config = dict(
    vocab_size=8945,
    activation='tanh_gelu',
    norm_place='pre',
    init='normal',
    optimizer='soap_variant',
    beta1=0.95,
    schedule='wsd',
    decay_shape='cos',
    final_lr_fraction=0.05,
    seq_len=2048,
    steps=4052,
    dataset='wikipedia_en',
)
Each number is 128 + 24 x the weight over its row's rms, rounded and kept within 0 to 255. Layers, rows and columns count from 0. Numbers have three digits each. The size before them is the row's rms in percent of the matrix's.

# down: layer 7 MLP down (transposed), 896x448, rms 0.0597, rows 873-887, columns 224-447
# up: layer 7 MLP up, 896x448, rms 0.065, rows 874-887, columns 224-447
down873 092:078118153118079113130139152094110144132121096168154134130116159110145125178083163127115104141153100147133154132143092165162132127139167122100111142095175095116121138121105094114135114124107122124098132103138144111131086120177158096164117089148135138130088154099123148130124092153100123157121129110129144142105111123159119080153108121133129108097125135179108127130125076131119080139139136142128106122096161079151098130157182139114114113120111141147137111115128096083141135155112123121127161101096146110094119157152127113132103162098154127112166111144155135082132146133098139116128112059116105140137130154145121108090137134169154119148099141104157096125157151112111244136154
up874 105:132145126096139137162116121123144131099129109142115099141149126122125163106100094092164125136162096141172117123112090103136133133156136135166099109153158116146123139164096131109116104097081125116079124123123127179116105113132076093146126154086146142110134106142107156151134133084162102085156136183135123123131168117131144148114102130100130087142123136094119135108112113116084116104111157107096103174123137118149106131127112127148108147124115093108146154115113132100144125149150115092111147137122177134095126102110123190105151124105145161133125103146085143093145119120124091089133085124158147093143126133153127135115145136126148090127152138129113109141152157104160139074116
down874 099:139114130134075181076117123144109134122149149144129105128138162098145152075113120104151147106082123060145122174127166117149111115101168120133096118145144141117134113149106154127134140134132135143118154136119124071130077122085113121152115112135162130130169126142148135118108129117117128089139088139129105097140155142137143138137121109140161141129117125106169150116126122085131141115110127120141135112101100143148104105125119139169108133138115142104124105098107130098153093121111076121138109137108103166132125102077139118165138129108086144135128087096096169122093126109108124123104118113110087138140143121144101140078153130113133200152137090114141109102088116091116133103136
up875 094:097142136128157116082102124129122147135096127131116121138137135120141115096123146071116131155131133112197129132127108129085124111090122145139162088122152125120130111129154096122105118123146123127120135102166146152163108153096088134168170078080129137113140110116122124118129115125184113152102133156123119136103091116130125126164151138174132129145126127118104145129129151146116150116159101134056151132123128121121181159127133116080118147061126118091118185086101163133132125155143148134085134128114169102105142108150119201109130142143114148157139126095167190165116135121145105166125107122127104151131118147131139138143159111116140155129161151151105157090147104154148151129118
down875 090:118175107116115121142128125096162099135119139120106143134121138146138121172108142161110078134133100121114140103149077119130124137142090144126164131165134165115131133119105130107134142137150137124114110173103087128144128154110134128128081178122082128114144171116111080169133099122089144167097168096124180143109113098154106123091078155154125129135142135147079113115092148101119063122063129100147110118108147113167092142139126122175115069149154075110132104157171115138116136155115127128130098114169138145153130126145135105120124144177125149088111162118130138132117095102165143114166141103119129148098130103165148117129117126166151097095145121109125132127110176106094112112110
up876 100:125111136156169109093159140137173113143103114110124161156151163116112150142086136128092161147156130056147113133181101128141150137111135088136127122162111152132133113132138101118121125170139143163116134122178130140071142129109115084132125139140122144170111086145120196154126099126162110077090153156132096120165114112129119159077166181134188132104116111128127074121074157091139152153114152099142108097155131134119112124163108083084133123126123098093119127116140079082162120121143075129115116121136132146121112166124102141116098138110156136138118117112127129149132124153132094119103115157157139079124118100127109135151131099099136107109092139143108115135124136155105115143141
down876 102:150141101116127138134085139142166146097111143129136133105141174103150088145116168159160154096102092106121096121107108181128124099135160106147089118125137148117137163105124141064107128131143095123137155168051147124125124120112147139087128130133109126101106157129121128121092175113104101157113120119153152125122128176146118107102146105071114108093099159129120123112151142106142134122131115101124129135094115092123096104133137156151158090152133081096116144104153138151133145164115110129138104117097135127151135129148128141167145135148112112154126158129146107128104099144121102146112136124132121135103140135076103132139111126160101152125138121120137085162127105105118098109141
up877 100:170124118112145145136124114149111113130110127107109157141097148102130124092145154130103090201136123151119106077127108145129185094119077102130185164134089153143132136164124142134133132153125151121158156127127092149123118134107092128151160107139139158122152129130173143141124102101103139103157202147149111134117133146114099138144079112137091120130103100132150120100114112132079148130154185141097110121109160076129090144173111106136109182120114127098148122144144119126171128130141138119142152117115117058113137102111125130148090156095117117123161091120070129101149143141133124130136142132132109079115170150146126108136141119143127105133096111107120134124134136143141127138142
down877 099:161096127118114143087095153145139154127095083111131155145132120108112139146100127102119128109111134138104099168137127160127161156133141173131127104121131131128147155105143120157093180118122108131112121156117141114157149145086117201121160110131127134089128099130125155122164112114131094132123124134152128152107147095092140127116125145165163111094118106134102119127117071079098097122102124168150144081135132096115136160093142104134112123125100078151142136130148086126067102107139104128151157112112113176171095156161091129152106095152123115135177146092064123090127135139110106101128110133084146115122116143109199149095135107136137127132118140157128150123144079121134061104090
up878 100:118161155075153125139105116138086133132117093099141110138150130101134113143102145127106178108099110104140104145145120089149151156151131124168094100134082093060125131142083132156119131115144142144147125136106106127111133152145159114143124104147117105145122104132100138121101127137116154109096134171171094136176116161117088105132142107109100094118139126162168085119128110117168121116187104134125101171140136144151125086130131100159157128077147112122150100102158130131126167122110123111092119129141117132115138094122131139126134115131116116161080130178164141071142122121134159163124165170114089164111111148143109085146058145141151150155074164143166161122134117137133146134125
down878 094:090160140141070110089138131125164136088111090132119118111137154171157115144123146153140091147123144136158118149130136130127061150140138135148087132156100122137097143137082083130108076129151109087109157105138081091120132147179136108114102159133165113090160077116153089122139101147165146094147116124113192109145135132164138128159128070163160103115143088116114125122112130113131088132104141105136129106138135093145119113140162122153148140134124151078126076133118125121115126131136119150105144132132109137113095129109122075131108145150079109156091089098115138087112144132089168104170081165075127082134115114097134122160139092137111147119172111139127110134095157153109104138133
up879 091:130169117123162155153097165125113123113172140169147127122084081128123172141131107136118117083100136131118129130146120127129122146119131099128166131121097105115153150136169156127156135109121144135133149099116143090102128086108135128122117115128131070118160156166124134123150117151175164132127115089160111145112060098154088119118129139140117125109109106147135116161154103127120166114123130128130114080132099097113128126159130109113152079077113130096154115123098142174097137101133128137138171148125109122125137128139090140110103152165118094153139159174083135123108127090171132081101143106154112121131091103119095100162139120093140096140132102169180149136177156142114174065120
down879 085:121093134170114146101117084132118139129116145113145113130139151118123135127102118142116133082127110107112118119127104122175132124103105167142129122131153141087115113152120103123080121122122127113136122160095124111135119106093109143127139150140123094145158153116137117128124160127081106149121153121131148073103141133086162095152136108082110154105131115137131144113126114152169036099114120156125108115124172120136092141161105113117105148172121106119132131171143113125157127108158137142128103099192131134151106110094109100174135094135105131113172094106137148117127123101130125149155125128153146194115131145126132114089135127134153157155105071144151149137142084117152078118146
up880 100:170160111141143163165161127063151144164104136086143150113116143138098103142134154113135125147138139189091130145151130141117141147147120089126121121109120111089139131095152157101132102158141125102136157144120137124110150097118110144130142090158102139118132122111106143123115115118117120124163153179128116111112099123095137102122130148138189084156119069093131173136126163131124116087117122139159123175125126154147131123154163130157196123134108105166127115122121128124088126136148095153101152146157104132141104160142125147134128136123094152117131102142159126151147135124116118150127126158118126116156163114117105137147085125099110123134085102107159165102152114122127194133108
down880 107:151126101170138151118149105122149159117100115120112165139107166070107149148082132132104080092135133148119157117139142117124129156150110060140139141163109136149095140155157116061109111123124137141143149130154128138145129146113123089103126088134089127111103114120126175124090096140120091160148089118140084110171121111114124109137128186128121099088096078108106096137143115125113077102156126141143100088141110127145118167123135155091125124088152161154145127141095113132156142095165087134090087129135159132136094164160102143104120127140099142118125107135149118089094140162127122074135128122092131102106130135122141152117113127126128099109098107123104135168098138116137102121116
up881 105:153132093097129116097151141104125152160135073130151143107131150136144129160111133131136119100144103122147126191072184108122124097127136131152120105142070170119106165132147145117144136116147155105129142127127078159161160163082117177158113131095162131159166075142124117124136105147134132136108123124117123124109138150148127175141111123100139122137096115138123143113148155112138162092145130122127175113112127138132127139121110116123094119150141169124099103097163089106135124140144146088100139120093148129082144135173150121165111137129146131173127125097118103133148126087085132111147160117139137157125125127106155141131157122148157105101096125143133119143152147130116125147127
down881 096:122068112099128089154097109099140091126149100165126119113113097128137130123147123133113166129124122114126127132125097125118085080127061105112161113115127151100136118126104155094112120126125142109091084118133095156116156086130158136127173134111127088130133123133166152164129066148173104156118113124111114086141078081094169146140122146147106114131133131165129118116149091100121068106146149125140088149103109123152141165095109133137149138157097116108095156122120098110145155109114154155153137117126118133127074113124115089153138141081102151139153095071073131172170120121123106115147112116118122158123124129108144120167135103123127127105134162087148165137128102125107071152120
up882 109:135136122156126081132108132169163146119111118096134114160156169140093144167134120140139171166137147117117158107129123121126135103149125133089077141153174159119121118096176152130111144120153108117173168155123179129154161129120128135107128146126138138149160128126170118122145158128066127149155152138150127154113142103105104131157150127144085137129151134153143135112164162121168128103096074101102107143139156169132114118116099089076145155136099124116099169107109160159136116188161160136145132153158111139131109120121094166153135124097114138202162118104125119118101146123166126161107145127130127129052155090157122127145105097108142149094120089161142131145128153111122149134098
down882 110:121137132104134123137122178162111129115135084139144085110156128120100128158120124109140102159171078150120140117143119071091145167144106164129078105151113155149138133136129113117102155130103134105159176149108139114123142126135183193102132080130158116095149162089096082064137170139137102115141124133155125138095086102119124164130122114140080125097139097148121121157097140102129148138133094157165094105152167146131097114091115090107117092112113171086118169116155121115152115148108119092123152112112106134142141125134140172108136142091115107124088101099107101115132158162112121078110107107114096150116136107132149134104126139104099145130112061134149133091136128126093094126155
up883 101:144115133207122126116137154123128141108155079114104171118135107122125109152111144150152117134132118164131145118120164121121129089155126112107122093117060133135155099141095103127158116128114152136107102070142156159147123137153100131095132127105149102170127139134100154109135095163111144132118135177124128116128125088154108134159084147126144047156101112116150090105098170153154142121138080120171163113170172123137122166113098085119121122132130116153148103145139138124133149121153152118100160106103112182113123134135112084132116156075135184131142125133108114129117131110164116136142105150164103150136143090145162136114122104102141111132090119146129143163201091120098122152110
down883 109:107130129122109153127109120138096089139100062132127129133118109127141128115109155137159098125146136155108168141145125145123143163151110142140134064100134146162128143110125134146114130101110113141129131117136115107101154133170150101118090141100120121092127131117126112118137070135086134114131147107109071137063145127093115169120135171122136118168070106122135107164113077092124098139118162095142126108140122086137113162141166141098164155112159128126125096163158099163102106130184102159119109167177129122136141159164123104135128141107151115129169164112138080120065080160149128153156127145134098105123139133172178103124150170067141085127089112157101097133134121139124142106127
up884 094:092097153152108110169122147135075151174146095152128112177116105137106122111125130093144088157138148155097151102121140108079139099151116087117098143135158154169113113083145138181115137106102132107084161134074111138133156139128166146139121178141161149116114148132134141114144116141133082078127128145148104112140122142114155127105148135139108154132147116126105132137131138119110129168136139096111143115132087092089139137106125077161098132101118139099091143122102148091091118152119126162115139161153091150103155126124117145110111081162164142120104166155099133112146086134192164127103091140092104135117095125119134129054154124081163111087142132093130090113135141161155123121129
down884 099:112129124144138110125141107153126129148120127129155100133084100143134104146145150070076133110135193139137105099143148117094130163097093125152117123109138098130129064112058088115166117088107125138105143122077131098131148100112108121118134144130111112078106126133104127136107118140130209157118114133133117167096134122074132067073135126134127109103171123102130151106136144113093101103134146109156141151157142108102119113131120126119149138139134090201126113090156145133150145141118137128150140131099118112118085134167117133101114131146109126097128144142094125144184111129119142132133133118112065149112148132111153139109147107128142125071168150102137101135131153110135091147142
up885 102:160134164146139123132124138101108138143123147105149097126160122115124159166152112125119124098117107140097141114121147111152120102145142146158122151142119101150095112105151095117119136165162082169145149134151171121089084094157133101137122079101071174153143133145072115187139150100088083181100156122105127104160082126111138130125109148114126142196136118170097160091126096150140125126188161118142110153166133137113149095105087137134173114105127084155134124148136089153141132161123098128137157130139129141141120167158127167135124121127075120147125152074114114163104121114144111139122110127080173103117135136141102128149122109094124141142086131147167132117092100114141148149139
down885 102:147108119132125078113161084127116143140117105100133140135119117164129123098108132126122140118123129134145115130131123104127083152136130132131087144128127122106141151146173157107104069135121145150122108151098131132121121119087144127125154103085149145125119184129090121114135110115100130125066061141121120116164121150145119120142153078113139129151113129060149131107108137128103099128168123155087119118136116138140127112140095106111143115075126126122143167122135113113137096145124117139111119102115109116104101096096136163132128147117113138108139117103128115134144096154132113101127124102128160153117114161152119100160110128106097161090111107102126097165119119130122095157149
up886 100:126107087121144112153117155091083122143081146104135115127142150111155194163161149171148144113149127104112114127133154142119159143114147149168141147132080144120131164134134130162137120129109147090162150140148149116160123195133151111153105126156123094131119129175176115141105155123121124100118134100148144142108135125126125159091142124118081148128177130138148164126119089147131131122100155142122114159124176118068107133083084157147067131129150126115148127114162106090111121107177140151093136121147106146095107099168160137136132146083147104128158166130091136147142148126153137114146157130169128132130140140111110164135100099121110074139097118132103106119181123091102153148104
down886 099:145123155130149116121127139105105151120157110145093107110121072127166150105064114154131119095140134075128144154131158124166114124161126129117128118124116144132135114105107133103106107145116110116145085069110113090126135118091118138083109114119136126123113111095160104136123108164104099138130153152067109111119119155107140169136071089120147140095165129128113099148133158135171090096150129126115104103154110137118076122163146140121104107108101097133118135108121144119111126129102155099121093121128129110129113128128167107128140137118110142103167103127119106086110129129115103157122126142102142120169106137114142092116085123123103068162096110079132089095118126105153123080132
up887 088:099123119111124095131117134133103084149144098128147161137135165118112135122120134083086137135178108148100136147134111143091103141108117119108117111120117143139143161179144069084124147174147127153169156142143161133114110150072204099131130153148098115132134121138098067115168094110166090117087085097094134130082118117100147133120135098175147075111064170161108154133140102145126128121121123161127102145146119134111154146132113121086108099093127114165108163154102116165134120149095119127117111114148134109132136116133112092170140151127106170092094160147144136106135131144175144166107148152152128152142114145131113134122088137113142119110102162153098137131123093149160150100149
down887 096:126151123154144136109100130084095127059094123149149159159114124134141132134125107175134115093142093101100148122118144129106148093141130180113118133151112101111130094134101154139131093174074128164128127123153143154127130164123096157102113115169119122111172148101122124172128150125107149142183134134160162107119080139120128099170117159132100115139087116134091073072140149096162162111124188174101131106128095156145108118125102110171141113111061126117104095144119112124155135137159112098117147093109182167159106055125120163077117084116157112101131130147126105122163103111105131143099077140109138148138125151125133130157091083125120135138105119135104140124134082127123131153121